python train.py --norm_place="pre" --rope_theta=70900.0 --init_std_down=0.0 --lr_mult_qkv=0.4 --lr_head=0.0146 --decay_shape="sqrt"
Each number is 128 + 24 x the weight over its row's rms, rounded and kept within 0 to 255. Layers, rows and columns count from 0. Numbers have three digits each. The size before them is the row's rms in percent of the matrix's.

# up: layer 11 MLP up, 1024x256, rms 0.173, rows 193-292, columns 128-191
# down: layer 11 MLP down (transposed), 1024x256, rms 0.181, rows 193-292, columns 128-191
up193 106:146134167134142141134120133106182152164156173132090161113154167141132134115157129123126120105129116103108103114102118175156157128129129116144106177174115145182118086129135138124144136149146129
down193 106:148125134146096113135083123155166094127104144119071112124136132088106099121143124135107110112161119104153124135110117111113127122128123112117107085125076071117150130137090153139075138119175098
up194 094:088133135176142165120135151120142157096111052144075089121113139139109168121150139133160119111116147157120106141138179134072125096114127110122168067133158135148105115137140090122132129138112133
down194 085:162133137135124094118135099135108149122132144099118183132138138093158109162111087108129146152116142113156122130125144114153135131113104168137089151157103125093165125085127192156157145137153158
up195 095:156139112135156083157104143148161096069103153136114156103108126123139142147128130140101109155126112126072149110107122087160147142161131134121092127132101142150101052105150103129123135140117123
down195 102:123139138105138097152078098114164152126130117137140139123124142174127115134069147153168123103155166102089179111157131107137141168109124097132114136082131092152113130148142158100157108115164084
up196 101:110148126120138107130071124152119142129129156099106138132150107101136102118111100139140094107102109152107094093125145155176094147147131110115129123157097120089161168131141131155118126187136098
down196 109:123145120119126168100157119131157107080069117154128126134150104144097125116129143087126108165115141130124126117133135090121125089146090167125096147111133121036149113126186114117163129135116134
up197 095:128097074144130113127143142081158109118135141111088085133128132163127141137094088133162108106110106106141112126101128149140117133124171109137117151106135127131123077150123089142135103147096146
down197 094:159141145121088119151095120136135088106120124130117077189117146137130108100115128096130126137121132134118156109112108155127157076098123118062139108151136149087110168125122100105117112161114152
up198 106:170094131152137147133132123098072124117132104130144145145135143130105137160128098115160099068113129121173162134126105140061075111114177135136113152117147132131105112162122183135099118135158108
down198 104:096096133123157128134158134125164100164167075132144123102107125126125137145133118127158187106120124125121153163116115132133107112098097130153161128190119120119179140177103152123134117159143140
up199 105:119130103089142143157153131146123116118101117139105121146132144130115170154077143158131054160123157080162139157124126096117162142137130179128102141151137099185114119108114114117125106151129110
down199 112:141119121080122139115156087152078126094121117105135106148167138118129110152121129117130127145151113151141101146134106093145161170137140137142116102128116173089084134099147120143140118151095100
up200 096:130112108167078150148129136134098140080126140110149108069127102144133098133120145138115090152141096116094121123126113132115125148141117143136154111132173145134138118138133123108111087103122131
down200 092:099135179104117136104146119155176129120088116146131150149125106125114129086119121077154093155137185073142149131118157103148113168118151118122104103119096116122141157161140132109131108141123121
up201 096:137197141161115114111138114128116149112112119132138093132105114148129108119165122138113164137122087116118151133132131143132109091113084128106114121120161179151118086125203122127136166098080097
down201 090:156143145069120138135117114117148119152139140102138203145122114165159126124101148138115176064097090126118114170132096148148157122143106075151105145075110121120098149066073131167137134122184119
up202 101:114116111095114159123117119149140125148077128149081127125111123134124118112082142143137075158140153162130126147115147139129119132096153161179097164108148147150178118103117136103133115137103139
down202 107:156103116143081137124092160118129116126103134108117162131081146130096132121122102085110108119112154116130105111219104124100167102104108155177138109138120128157142134148102123143138130113135128
up203 100:125114129154088156150131146115146129133107154106116170134132157130126125141133125170148145130126134097104140139126135133088148172161112166148110106147131133145121137112128129130155099099110114
down203 103:131110115159118109136115112114113122099144123170126115120148125099098091112148117128106133108130098120093105127129113132083141128120135115086151138103128149082101146146153078171123146122136097
up204 102:142152167121106137149134099136130104158137088161074110139150112129101126117120119084098090141139144120127146123098112103127128144093122123143127107131102124166129147044094103067131132119091150
down204 103:145103129100161125130114126141135162142123120118132182146110107087161159137115124097097125129134128071175115134151144143141142153108160118117124092131122105131126155129133115158117155131141165
up205 100:096097116143133148125116079130121123151142130124137106145166061105122135093095136089105098156101142153109117127114132143168126119168157160128098154139147161113118123152112112154116059119103086
down205 106:110175135123154130123107127148113085162121114112098135156114107103143079144101129136146101126160123100160096121140112166112151177128169096114093126150115135129083122082147116112110134111172094
up206 096:140125097164138113084156142181198126137125133155176126138116102108191131149115165134174096133112098132133165130180129129108135145077096153132115102133146141136136123131118158160110163132151160
down206 086:145130113130097124123156088141135109122149126147113143123085136114135162130133091106107107131130132145117144131134145172136143130160091100172090150129089143156123163137162145120100116098174113
up207 106:120116119148106131124131121135115118169105124131141130134122140113122131114145131150140133157148131163080169160186116132133095119163178119090142137134122122131178115111088102140145139131130106
down207 097:116117141098154132095129159116113175143128139142138128172100075113083122133130202101088105119123132145136148172145145157121131116140109116131117127102127150168175159130118127122151151094071154
up208 102:138158113125131103142118125180120103098117155155131135081105105115096135125115117160127094095111149159118106119105139152139110126178123142147127149109115114108130144098090166099153096162124110
down208 102:103162133152159155137118126130130105119109131092097113154091135155132109118158156123092118102167124138119162095161106142154096124112115134060114134140085148123148147171083128132117133147144155
up209 098:130107108136176138160130148134093162136125109086155097146108157113090123178202164111120126122092164140122118169150122119162114173152132136129100155174128121149122134125145106130166129165146115
down209 094:166133139113131117110094078098129092136130172135115116080139124126138138156104104122112153121124113135135134091104087157146153113111138107130126142097089130123075159099136144121113112100110122
up210 094:107122138108114135102135140122118125139135068134157104166122157153133109152145154105108135137100152092121118126164111114139181165109167123121110100143112144145162116117143137162153094089137126
down210 101:112111104113125145131106112113111141096119130121151149099126135106149116105176107091163132141075150115107141136103108129129165129102163124095117125117126121116103093132166117074140100103122138
up211 101:152102094164173143118153138119122092116134114135125116126098153139167100138112107128096157138144117090095107113143123122130096166091126150118043114144126118083137112151147113111136141120135143
down211 110:134112120101128136098164110124116115156117130090095121131088111112130124100140150158100117149106152124137136142080133163127091095125134151111108105144094169125130117167109144167150123128114111
up212 090:172124102074109123119105119164109119115139082164177129102129180098126092139149108123119114124159135111164119143113134159117132128112155073120115169142120147158182111071136121168110164116097079
down212 096:120156165136151102142172176112097120102141118151183112160128152152077130135146145132123127151141113167088099088141119148123132138160130105120115108125081137112118111134180121141165083109085135
up213 092:145135160114149097128130125124125117144115170132121137091142124126066138139167115118101132102115103138126119131133145123137105095109163155072108135130098156135159103115165132146141097100116147
down213 099:151158128160089115112087169142100115095113135139166131143130139104114119142131138159106087115164154115143149117150151136145095179157113140140140136068167120114114132144185115164149145133144142
up214 099:127143102111116148153108135091077140126129128117121158176147085116087105091109114121138130116120168164135161146137130131137130110119158104104142137134114123163160143118140185118150125149072098
down214 097:159089104133119138103140158141108102123127167129085133107067116099136150111138101166043153188144080125106136091100155141116115105137193127118125146119148113089071094145126087114140139132146107
up215 092:118128109168107110149147106126111112153109115110143117114115162138087098067094115062135115126121148125179129133149136160137107102100132154136117140154124157190162157107100090116124101159135089
down215 092:142127124147156118118121147135104116125170127088118128110120100102132145108178171139104152097155120124097154115100152157125103104077121087149149099087094156127115124120167123132107133110112108
up216 113:112155113166186145137080124114094150113079085135107126109147113113110158109156133117159145112126160141147104137111133088122154133125111164117147156123148131134186101157094172090155162126104183
down216 102:144170132094110111139117135138149120109129094119139144163159092189151167178117104100095129114146122113118116113129127098133159143076141127154147112116177114100093172143131125170146150123137135
up217 101:124124106126109127175180141127110114152144119102156145125084095149120088120123089134103105152121098128146149108139108170094160131111122157133158162146123153187153143153149108163126137131120096
down217 088:159121107134104135123155175170077133075072142139111137144101116138109151100122108086120144119108156133107135120111171092134154126128160125158121125121105160114123136150143099143141158135154141
up218 098:102143114148068107066117138117105134134153119128144152109120123160131170112115139142101121104125161110141160139149154167128145129112131149149168136151094138120162152173146141157155103129145134
down218 104:108125152101112142102145114103093100149139099127149160148124102137144135110094139090104150126126105081136178168123103131142142138137119130186129137133122134139081107161162174145145160137097098
up219 101:142128139133134092128122111128135127082123125133082110107112127121091070104141123119103122150116076137084115149139104140129151122136101158146106138078115096083092150124127135122143148160100110
down219 100:137107120107163115123135149109165103149181146116131105119092081139112120087118134137106109119150117097139170169095154104121156119125137094065132118091145122122103098119117120124171140115136152
up220 101:143134154140145169128128114134151136140124144156147112109126159150098099115136100127135117116108101116106123162118085143117119114129143103141093154159102130162119118092109174148114103123138139
down220 105:130122143126105097123173136109140143121155111134145137109126143137134133176154146115126175089094108119141108133107091157104110083147145157116104062182076117125135133112128142137161151115098118
up221 101:169133117140150116135156159116172154109133110106088177086120103105133144142165127135112126105116122148110129143198102135086116132144148130134116075143127140123113107132155133163118125101144125
down221 103:097137104086124112165115087104109137120115118144150176131119151109133095076112093133131111149149098147165145114139138124116127120116107135081105134131180116146136146121132086139158130178112116
up222 107:094132125174168144159101140133103140151147146127108142139139156149133095083109163153104080106133132156164122114156094141143155148153092150080122100132116113129121081149160170131110065166177167
down222 105:140106135133162133132146114121139088177114120113112148100091168119164115136126079116146120119107132156123119122130068163131158136106085129119120092094088081141089088136153168111157149136125117
up223 091:151129149157105162148109140112099153123115179164130124110148121101139121063195118106108111139126122137149123128144128146142110116125133160167160131136151122160168145091149133149121150090130178
down223 088:164112103113172112125120116119151137132114102099101133156122113119183151169114122132126156140140132092162102114115096162095112095089125045107121110193146138111130090149133132159149106120134113
up224 114:111169141144143114119159162167132117114142157126128149121123141139149125135138147137098150140124125128155114132120123177125129144134108172169145138134102161132183099144134129102139115165114137
down224 109:135153120088100130138169163136127112119101098124171139063122129095140153158168168143107121106180133138184113111124097144134114122155185139141116100135129130098113142123157131099104139094122142
up225 117:141092133131140152149138083139101118113170122127135125078136111127104148121161099131104118109146140162113161133112109134121102160137144136125104150102165146135119109134129134120145113126110086
down225 135:127077110163130140113109124128152120102170106130102128152119089143109128117110098143114164113145122151134139067105119112115087101150096131137111149102142166109144079143118143136117135110125098
up226 094:104102105110169173134108127144120121134106145125101121142172143126128104116155116131148140145123114152090133087146126131093105128112149135115142148075130151121117103132148105138136158117125114
down226 097:130163145119127130089103131121166133137129140114091098171126084129111132164080079150152142116139164092106121126144120116138137106152131123108127138128146080143132127143142125090125101143129125
up227 100:143130145100140114133105123120073106145098095120136156127097158112143147116128145041124122114127151116119155087138135147145132160128111149134141118161140150160164150102114099128097137167169088
down227 095:136089125121158138124128140114197136152151119142130095138146114145082154115116121181147104098141090118189112110154151142121133094123132142162075159135125149146119140132135181117151138109140156
up228 105:099109145178112131159099148103108165123160124145116158099100148164133135147131111163132110149130121101109132163109137121113127138161134175123146152178150111109114117150083176145150084104104110
down228 099:136139113129105155105143111134144096167100145150125104115123131110087149103083124139120093135141108137141117143142136117158134176170138115146118153064121146111114128159177097129161134126098119
up229 096:154200169149138097119105120132147160114153103102118119098193147134105111117120132149152139127135082129147168120136148146135144147159126136122142153151132146130109111135182178156153089109139144
down229 103:112126092141134113114136083149122094139118123123118126153120109144146086133121095109104094127157176107161131123161148111085114135095084112162165164146129127103092144138103139144145133135180170
up230 100:058160095135142107083111119142178132145111148185126124170076118132112121138088123149131137158130121143120128146157151148145135115117161146136108111148147156134142166108137127157130138101137154
down230 097:150149085130132110111128149119156130139122104177124094131140132127121129140123110173141114128128098130099147107103118160167079117151087144146117130138128119118147123160110172132102149148085150
up231 098:100125134128094148145132052139086158135153097106077121146106117140133093124141136122109148051144117134138143149174124155102129146117158125126135103150107106125152113140112163120071096095107111
down231 100:139133120142137146104132150092135096138148098150195130123076165167118111121125142110112151115112132166163121131141134142107170121125091183100147110144099128133124136124126165155139080141127111
up232 094:167122156126148135143112160122165163130131121124117140086126133125096108148084113161147120153119120151148092108119119131165111088102156148120091146071131163167139117109118102132097138117138162
down232 098:118134095127147142175127118138089131117136132116140135131145153150128109148154148121121096161141140141164102111109106157095117134066154136121132150104107136120129097101162115101114119163116197
up233 101:121162142135127111142123147089148120123145117138141086137147111124138134119104115130128125122128130138134114163147138161150109137146153136110142172127160118134152180116107135175127166126117107
down233 111:089137110109114149093140132172099105160131131126122143109074171126124152153149077113154148145120119145101154134138095136142107105161095112168141132123150151145094141131178128159136113117148138
up234 095:136169108184149143092120118159119150142135105133131125102103117117100119125158104132129105082144073112144123105114114110129108118148139180114110138149125142146112064103125169124109092112135136
down234 088:135111124116136105157122136127118153139106134129087157140117148142122144099105158121140151155141121123143130172113132174137162120093134104141139101134172130109097156138121115116088149156117107
up235 094:095117100122111137146098127120131133141107163106109102128141126165118121162089127173161136131151150072125146102130139128102161120078136165153113154110111173108109160130139150128144153099117117
down235 087:158120151090089131133167113158148121118138098166131130141119113115079092077113126085117140147131103189101107128120108135140107111121135127111119088149139076162113087124088151128153122163150137
up236 101:140097144148177104152124105167108148147128133142158127122115131116137167138141118137128127149136090143179112128090127115163175135099104112118152112153111161117087104130135143106117094114123150
down236 104:134100137127115113091107125152134121124118147132146134147126115154097101138112152102095103197180140126146154112128113154111120142126155138086136123123116089100113144118095174135141149146110156
up237 096:087127103141171135152125104133136174106170095141138157134148134156110146176172122135128111135113127135168137159154145159117159116127164163135122135170109136160163139144145119115105128127111111
down237 095:123141111138109102127146089148138161113137093149131148135126126121108108128135126115145137110142144119161091094133150122149156126107087139154120128107155162104136104187136139161160112153119104
up238 100:100155145087129158145124076152098099155105144143155092104148097098137165119116134134097146099119173134100115083148133127104139128091110132104152184133135149144131149128126129146076108144169119
down238 106:093170141126110097150135112127109160128113098131153121105210156093148150127153134103102128154112142126101128104096093122141130121130124135174138149089126124135084139124176144157073127140137147
up239 105:102130103085115154119117123114145130113133127046139100088114126121113098164072097115116115132069151153134137162122085113112111116131154089148166157130090162134100132135106120165172137143157116
down239 106:118161083150119165105129125143130152141086159143100100137133127128117093118157143152125132152154121087147095114121112112123111152093111097142090143101141124117123123122127127114127191137138161
up240 097:143107108063112137101104157075135159120143128178146122133098089158088100157108112090110163138123120135117103129126109148142073114093143122110107113123119116133140118111131148138128127124142159
down240 103:149129104134119152130139155111081148131133128109156148138119193127147097143170099119130133170111172090126106138119144161128175130139131128111112132139128159148113123130103184131084102092101113
up241 110:151156109123093126148129138098109156129136195138106130105137126077107142103093090139149149124093131114117187116113149120121134137087110141138151139122165146121084136121134134173159132114112117
down241 114:097166144166133148132117150131146148082118162139099156133131141112091129118161118135158091096106145100129119188123137156174100158131132135132106115102125107098088114135118139141145119099137150
up242 099:118134105123151147070137116118091112130142148141106115174124134114146150122154117145122134168133121110129147131126148133127077123103140137096091110143127115137125119098169117125143124166144104
down242 107:107105096092088118068198131118103112119134110104116144134078134131112120127150127142116159143083129090145110124114132110110132089110138118155111103139150139119142165132123104124120123162170092
up243 108:114147120119120107108119119138131145142121111095123113164113112148120156141151083100138104116094134128112125138093162151066154104142136137160124108138139113143188119146153104124134089164119140
down243 101:143137140157085129148132109106145141133104097203127130132122145137150089149105128129168091029171120126148142112139145094106092125141147143135118145114103104124140118121140165129133123144116131
up244 087:140148163106075105128123108123115160150144125128143079112141115163121129119137164119133085139143153105145079135118127089124131135114139106102150123124182103158125108100123114108104121128146089
down244 088:099105146089108125108123098143148128080175159128073130124140060102123145081127089142127119134108122156114151132136120152124120161128178143107090127158122156158125124146144108111162147183105134
up245 096:150152115118134115144090111096124153116129114120168085137099130113176195157103181131113119143140086099066108146146134123139104124161116108138096133149123134116109133158109106115109109115131109
down245 093:105073120092099079125154124149110138092121116139127087144111114131101138097072066113117123115132109163115143128153154120126132134139129104105119104099124092102140129147112126128085166116115127
up246 099:146131106120119141127163158146079139132124078160088083131105108098111104126141126170123092139140142120128156146148147113138146185121163145117159145159142182138124166141105134143140121145126124
down246 108:111129095156180154130146185125135089108144154120148141080151130113136123132159111110133129129137187120147109091165183119115143137105137160148118110155133132129141166113120155112150136129139150
up247 104:175114135142107139093131162169119149126092145141142130132130115091139131116110105124115101129140123107161104107146135128117113134121157113116129136136121122106092121144114115139199125121133090
down247 099:141112153106137146140138109084124110110112124147127116078113130108147103139130103126178149162135087158074102144088121135134142183095127109107127138107130182119101105139192126098123120143129129
up248 103:113115168117126175120137134139117122120158132151130130159133107140141145168153137138165122116133188101132174151077106116120135078106118158106142147128143126123131120152133093136124091096130083
down248 106:118102131092165131137137141107133103167162118135119101150103134127088118125119152193142123130173166153186104107113114147128147093169152129118121120101135181076151115146121155128128084129116080
up249 097:138139125114141150134126129110146103102132107092128097132140143135157133180146126160149128121118118140171107169115131107130164150110131107154122107099119110143110118103134122124097136118124140
down249 094:063177131129117105124147131142140092158130130150109161131089122148093106120124145135158149115103125162128147175132097104134152100114142175119140148105192118131119098165160160121154114147130094
up250 098:108117128151114129229114152129104126132170106132148127124109090150139072159158123137090149122134097123115153100181140115125153097113108167160130137115153094114139147118157153165119124122151095
down250 095:109128128121099142140108100154110043173113144143081136109133143154123097115161121136099119191128115152112163140122109140161125155148128133100154131156141150121128132115093105162134125101143152
up251 103:092161084108158131094163144101117111123143130169094124143153151140134131091143106112126121142138138147150127161127157130098136138179136128111166098115116133136148140128153116138145115152145136
down251 099:130123114099104152094122157115116099128105107128087148126141136193102102113089184117152204100114158108127124106112146149175147166134146110125151091138102117110107150165129131153097120164104125
up252 094:160139165117161144131086130116116133124120145096128095138157136152136121180165113143128132113122168142121116114129092143153182139137141139105130106158134114107121153148104141140145106121072119
down252 096:128133121103123099106132188099126144128093161140144115076087122154206115103138139163113144103084117134105141135133141167136145150154134084133145160111132144117130143128116112125115096161132114
up253 094:124146122140178112130093093149096182147166132146069115126119106136117141153108100106166133113143117136117104145135146167118123125128157136129080097116120120120115163145111147094097135147131132
down253 094:119180100144110117150152112112115086174100047125150144144120133131124117114105082116149138158120125107157134150099124127137139132100125126129166090113156130146146142188148158159073116153088105
up254 092:107158176179083126154141112171144134152108127164114127127105147130117104143146138100122077130115102134112137105147127133065178098104098169113113103160138138129136137075131138129110141149129091
down254 092:163129084109125114088118122156147136107138105128138093154111129094127086127137140101187140119120130102167161114113088110146133179129143139133158136118092105083120133165104121123100120157128135
up255 100:084101121133143064140164116112091169160136149127103161143107127113137075133127156120185118129099119156125141123096121097131143109078142154144153146103127124178117160126153135141119115171148135
down255 084:160161131150155179085128108129145139106153114134131126114134141133093108157134158138121134113130152116075122126147136146135129142158136137111063102093147143108142153106145196108106192126137111
up256 119:111092161112164112120138094133165135156114143128124174129179123113139146150182114123148206110135143103132164149087109114116137160154126086089172154113160080100120103125066115149121125126145118
down256 098:115154109090113135139148133152117108132146126113096102086110162179161115128122141133096203153130122148134118105129120137129156145124126140129117114140137124172098110157124125130125105133116123
up257 099:164106138092160148133163110142121128162100147133156127149089111157158126150133135127134117080161121131144113151146126140148152153117139111127097109143149113139129140143135141135136110065108114
down257 097:200080158132098123093115159134113101113120154099121122150136165163124103100135152131111157172141132120120135100160137103131128152133172164139156104106080147106160125082151170142146127099142112
up258 107:137104165136174122138108115130121108142140122123169142153132109123119126149086081147124117123141088112091109106147090146136142098175137133063181119120104109118167136114106143161154153112111144
down258 101:139123182091121074118164106112061122154143136123132106164123153169162110171087091102118087127145161140114131108130110141119133155130123107136103093098101139125161184090113127142152130143095095
up259 092:117118127129140120106098102145121155080144119163127127084074102070094180130146184147130115173137102127109160124132161144111144104137136124112161126122126139120112137165137098151087108144119094
down259 095:157172139140118107126122141126092152136110139138142121088130119167129141146143137079102164129128110138131139133159129164098150110145124118132062127182162185147122101130138116136129094130084162
up260 099:161132118105100147114124151144147170138140128147176126127145114146111150124161093107186107170162122149124127154139128166126124139138108104129108111120115154124136150147138127142146093134123109
down260 109:111120107149142137152096146126133115170145153112132136139087134157098131134145102149139117107156080182098128094095126166105134121126146126161115084146079144173142131156184166145157135123146162
up261 107:077140130106145140202130113125133110167124086179107144132128124146120146147132110132130135148128114180108118137140079128114071126148163140167122155150139119109136144178111137139130108132078105
down261 109:151125145143068118119131117095116106142144099107139149124102177149095176124126115163131119138134111115087107161132173121142093129150137124186154152162104146149122134115134144117106116119149155
up262 097:089111150147183182127116115128140148084147100130162086121150118132145160132099149149113088142115120125177146115118127139121157170130117092081115151106139125133154166104134111119090143135148176
down262 096:150117115114117118167133135121135086139121191131140141129135110153133116127140140142096110177103129136118124111162109087179145132103136121112127166125121181130141126109079136091133127155115130
up263 097:160116146124150098112108151130152131082127108105159114191126088106100121128109115100134128140146143086113121152164144137125139146112144124170119172121141138106113128113096132141126124138119071
down263 105:140104159108127128120159126133110146111121157141142127151159125149127113097147127149140119141122147146113133117066109127136102097171143132141150162124165182122100145082144133159102148095127133
up264 098:132139125145109101116162128164104112097119119145118075130136106137099116117146120131148171109149100134108101101097082099167121127098106116155113142116086132122107129161136064167107118136137149
down264 089:129148157117145131125075160136169073117162109121131114153143133131167123128153115161134105149110137083149114089153158141146160107121130117125121156111135120135121091131132193081141107124132161
up265 098:105126123122169142103130127136127126098082157118096080130105098143122092147097176121124142142087111107127143134064106114108100109128160143128130152136123118127148143113118124118098121113109120
down265 095:158133097147093093131170133135125089183173112132160127187094137127123172151100112116165124078153136135097118103159130120108112122095091126145118131140142080119093112179150169106177134097149199
up266 106:103129138120127083141101137146155114153139149147125118123135177161126150115110108126125110164135116130166136095124094171123159121122091123178137135121142176131137121103091132134153144096132115
down266 095:085134126114120166138136139167105144115145106139152123128103112106116137145141133102095116119149104106100130142122191168141131124117090125167126120149120132118158139136126081165128173148097106
up267 100:126165112112096136160131144076111132141106103121174075110136127154150155125127135124136158066123127121131159109114137113114136168146102147161164134099109101101089114158095109125129103117112129
down267 098:087096126123102130135157098135077105149136162136110134146094108175109144112127132086088138134150148109137148124135117131137125085124137138171154109120110110122133106124117141154127138136146134
up268 093:125135159103140127144136154120108160145156100125135131123169161112138093134170118145152140136133068106128110125137103117153100108115130129098143104109114158113120113146142131152115133111106127
down268 102:112084106098156145108147092078142113093112149124124121121063138128120100112078104150127114106170121148156121141104132128138061147109108100111135153125131136133145119084131090193111167149171115
up269 100:098140151144178140094102120108139122124110156087159105153160133113107151108099100078143113127137123173150152143147138168127162149115102120083169136174154114163171137152143099139098078128130135
down269 103:149094171166136107118164104105100124133121135136116120143115121108092109101093114118088144104148186143148082121167134140105160120113162126125138181083110135126161146133129160132135144123102121
up270 101:105120153097122091124113149134148156121136156152156113127179131091137143161110108081168167113129130173126083139174124129130150122131145127126092139138129100156126096098096114148155088115133131
down270 105:108131143098155145142142104115165141087072088099155174121113125109133119135131105111108141116080174093140114113131122123149119156157171105170119147139133139095135128110140124131137139112157102
up271 098:090164143120131134140071123113128144148087171156088129101137113123120144130163104119148138176161109146086156142078141142093141150136118143122153161125124138141118076124133094146145129111158133
down271 106:121135123120115157157120149151156118147121088194143127153102122157106096143108146139155161123166178193137110155160118159146130080153117119097159104097149081119194116082115107079145074151110105
up272 099:089113144155146140140112090103120106087124154113164124077136109132143096120082063118113103137116147146155141108146113173158155143141124153161121123103123124109129132160084143141108129124171117
down272 096:133093132120134116117120145135155100096134113130128139142115082096119131127163101118135145149191151124127106106147164132165109120126127156165105128184112109149129142110106156166079145129104142
up273 099:118062117100137145133090069123126154100121113108133132129131091156144106110111124136127112156128119135172107156103123118062141115125126116141135153090110143102126122144133118152123127069098112
down273 103:093172116137126082129136060113145123120151136125134173107106118113169142105117103123106185132147114135124098130137159115107148144122182114109167117120128131120136134140133125129155141097124115
up274 094:157099119124165147111110117090122147090143050110100133123134167087115089072137098146160161079151117153101116115102115139139138129135131129160099142107114093172127094130103097136110120146127090
down274 094:120143112091112093161150131137124192110077151134158151091136145150118128144099117136166157127131104135150132144129113156124073152147117122081135113111144165122137140125147122165133171081129109
up275 106:085144140166099116103090166102143146148133118161125112149128110107157120142129091127138134075115158094146188158165111129134133123132094093109102124110117135143125117138129141115153168123135113
down275 105:148157087083111134131123121136050152124113122088123109137098149079159128121118095093124105185119130151175145160112108150128111119136117136122144104104114128129123132161129116115120112141118109
up276 101:110139103182126114111124158081150095133139094128141111145117125132132158126158161138175095155119165118151131147169127117111144166120128157130115151142134154116142113128115133078146140151142119
down276 101:168103093085126137131128139133153118145095145132107121097109152106118137144126158142133111125109136122135134113117100097142146153108129126135151083157144114117110119110146077141163139132145112
up277 099:115140152132118125155106137133142117122185148130146124166121150116098115144157143138103143131116140129136153104103099155138109123107118096112130143110137134128154107129151143133107109190141110
down277 103:125103122104098150117144116139109084108154130127104144109122098147144122109087106156110120121105127131166113132154101171169181130128164120101150129160142113106154143137147113143143139147135156
up278 096:180128154160113137116142134099124114138126085099129120135113106115143138116136104098140168132134152132095143097140127116133157122126131150109120103103098149137170159157139131130086116136127135
down278 090:127166128108109148133121107136152130160114136127112147127145122139152121129135148128161132154097129124100124129119114160131149105152170141107173114141141129112096121133117125145088166110164164
up279 103:095099104129121156152136118123138110160124128160106085176105119162174137153114083084100141122117128123159124132176136121140124118125135127141185123137148145140121126145160096107134130137082112
down279 109:150099132142129147144156124142174152149117121116140133131167133115178159107120133093131094126084119147141098141135125134129099141095114123162150093120130092113146177135120147128143095140152138
up280 096:142121103123171092135114157152150129158154151107148110126142134147115148098166138163135114135084117120160102141154127138126148159097135153113100130149129096129131104145097081176151145120128100
down280 099:140141114153117138099163139129094137135128160116119136172080096111116184167145120172070173162116143144116149108141135165123117092141120138121145130095096071135116132135140133129114143149193099
up281 108:117134132176150135162144108115121095179134124122132125162081158153114129147126088104130156117103128067139123131078111110162137139131128164135174145145146119141122119117120149136103131148128094
down281 109:150122114111173145144114159131130109128163121116153166122112124133096122099135169116127110120135139164127115171130130093134136098127112135096116140139092106122159076114134122134122149129091094
up282 103:122126117091127085135111154172133123154119132130100114181174108099091116137140111092141139124157104148141150110093085176139111103146111134137115148085111120109126121149109174120089174128168121
down282 101:131165148140143178134108119119117134098106124097133137109098127137132111077164109167127165116104130160071140105151110108129122097100137134104118163158090134147143128156123114159110113141134149
up283 083:149127154129106182162105099105149144132117109108170125145148109137204134139099126120097129116149144160098105140114145133099128138081124145108113123152147125097086118134160116141116117114124118
down283 092:097162176138120118125165131132158152124137148133121151128077094110117121154153123159171152151149147137141148108141131139161143131159134135095137122114132149101151109113093139124136140137107145
up284 095:138114114109158099113141153127081116160107110123135126062104086121164155109121091106136133127138098118135170126139119114113122114155102139125132118101115111155163094106108161125130115116123133
down284 105:093146130133106111150088146136167136106131144105136152186171129071121133166087153151152123114076170115114101149116131189133142186128108163135144118119122115102124148142147170134134167113164146
up285 101:174123139137123123141107164133154144173087139167114112123157122142097094121106114116108147118063110066185131130125131172143124138110130163126174120129165106106090135125125116107105130146134153
down285 094:112094125125072152103110106146126147105095135151098130150101110152129098113161141123135154156100120101139082129153127151077091185108127103105108136142083136125170171115107155115153135145093098
up286 093:116177148096144141086130136130122117152154163143143136095123102157098134164134092132157135148117148115086097153141108184126144158123112141160161161123131122108118117116127117095155119115104144
down286 099:094150091105144115119119126126128100105112126126135108147147165134148097141135129130134125150167155145161154125148141140124106122144155143152125127103122127074127105120142097095105128094137103
up287 095:110132113170114098123138148179115085097136118122140115122094097118125161118131099070127135139104126101136147131092144141123123101058107132086111147136133136097167129139127131118109123105097117
down287 105:114130123135141117120152131130091114150115135107159140100133130119143134107091170149103081145137117135179160142136147107155149141105100149096146179113100113158135141103116126124123147086098122
up288 097:131134129091151120141123112122141084116124110121131126097118133131156166129130150132158107127103121103103101155127095157123125096147117133122122118132150139129105090140112167152099109109104141
down288 098:074130119126119109130127119102143140155074089159120163130111157100137120140117124112108125166098150168130163099139090122066120170158139134141119133126143141097158117089135119119122130156147173
up289 097:147113099135147157122138119098135133160119118119141177144062119090146138153128155106124137122102170153138088133113137132126157125152103118104154148095146129149139084117112147138113087129107135
down289 098:090128132132122157133176123152101140101119106127093120114144115120120113133142131131109114079159170098083123154175179150134147108143155085173173086163081118128115108123128130112104110129119135
up290 100:141126115130167089120098106162151159131125119121125143135124166141132087118134146105154108112135133123148160160168165139109151147199097160180129118074137135127154112143113152153144152148104110
down290 094:126137124132114175154130127113111096151124150134161129163129125109129111130115140125177115145141138139135137158139157152120151078153165096088137089067113142123103126168111134126103125141133120
up291 120:123099081162159136123118123137177127146162126075095154086151098139170093135112141126173157116114136153152096143105098068143140141087112131104127146114136116148146152124066178137117137129111132
down291 099:126145087127152088137082163136148128111169148137110139077120125141159141130113119125145119107124153122095098087144136130144100116137140132093141139148115129199129149135161180110111128112106160
up292 105:174173110131115101162139126160131139142159122131124132147113088138150107145127139163151152125107121141113105092144157133118126149122114120170110131159135121146139080123128162154124119168154088
down292 108:131147162142123169107151134113119148098137136100084141113087087106120147137101090142143115123094144120126155120098143129098102125127139132187107161138130124121119108118134107125156105130159136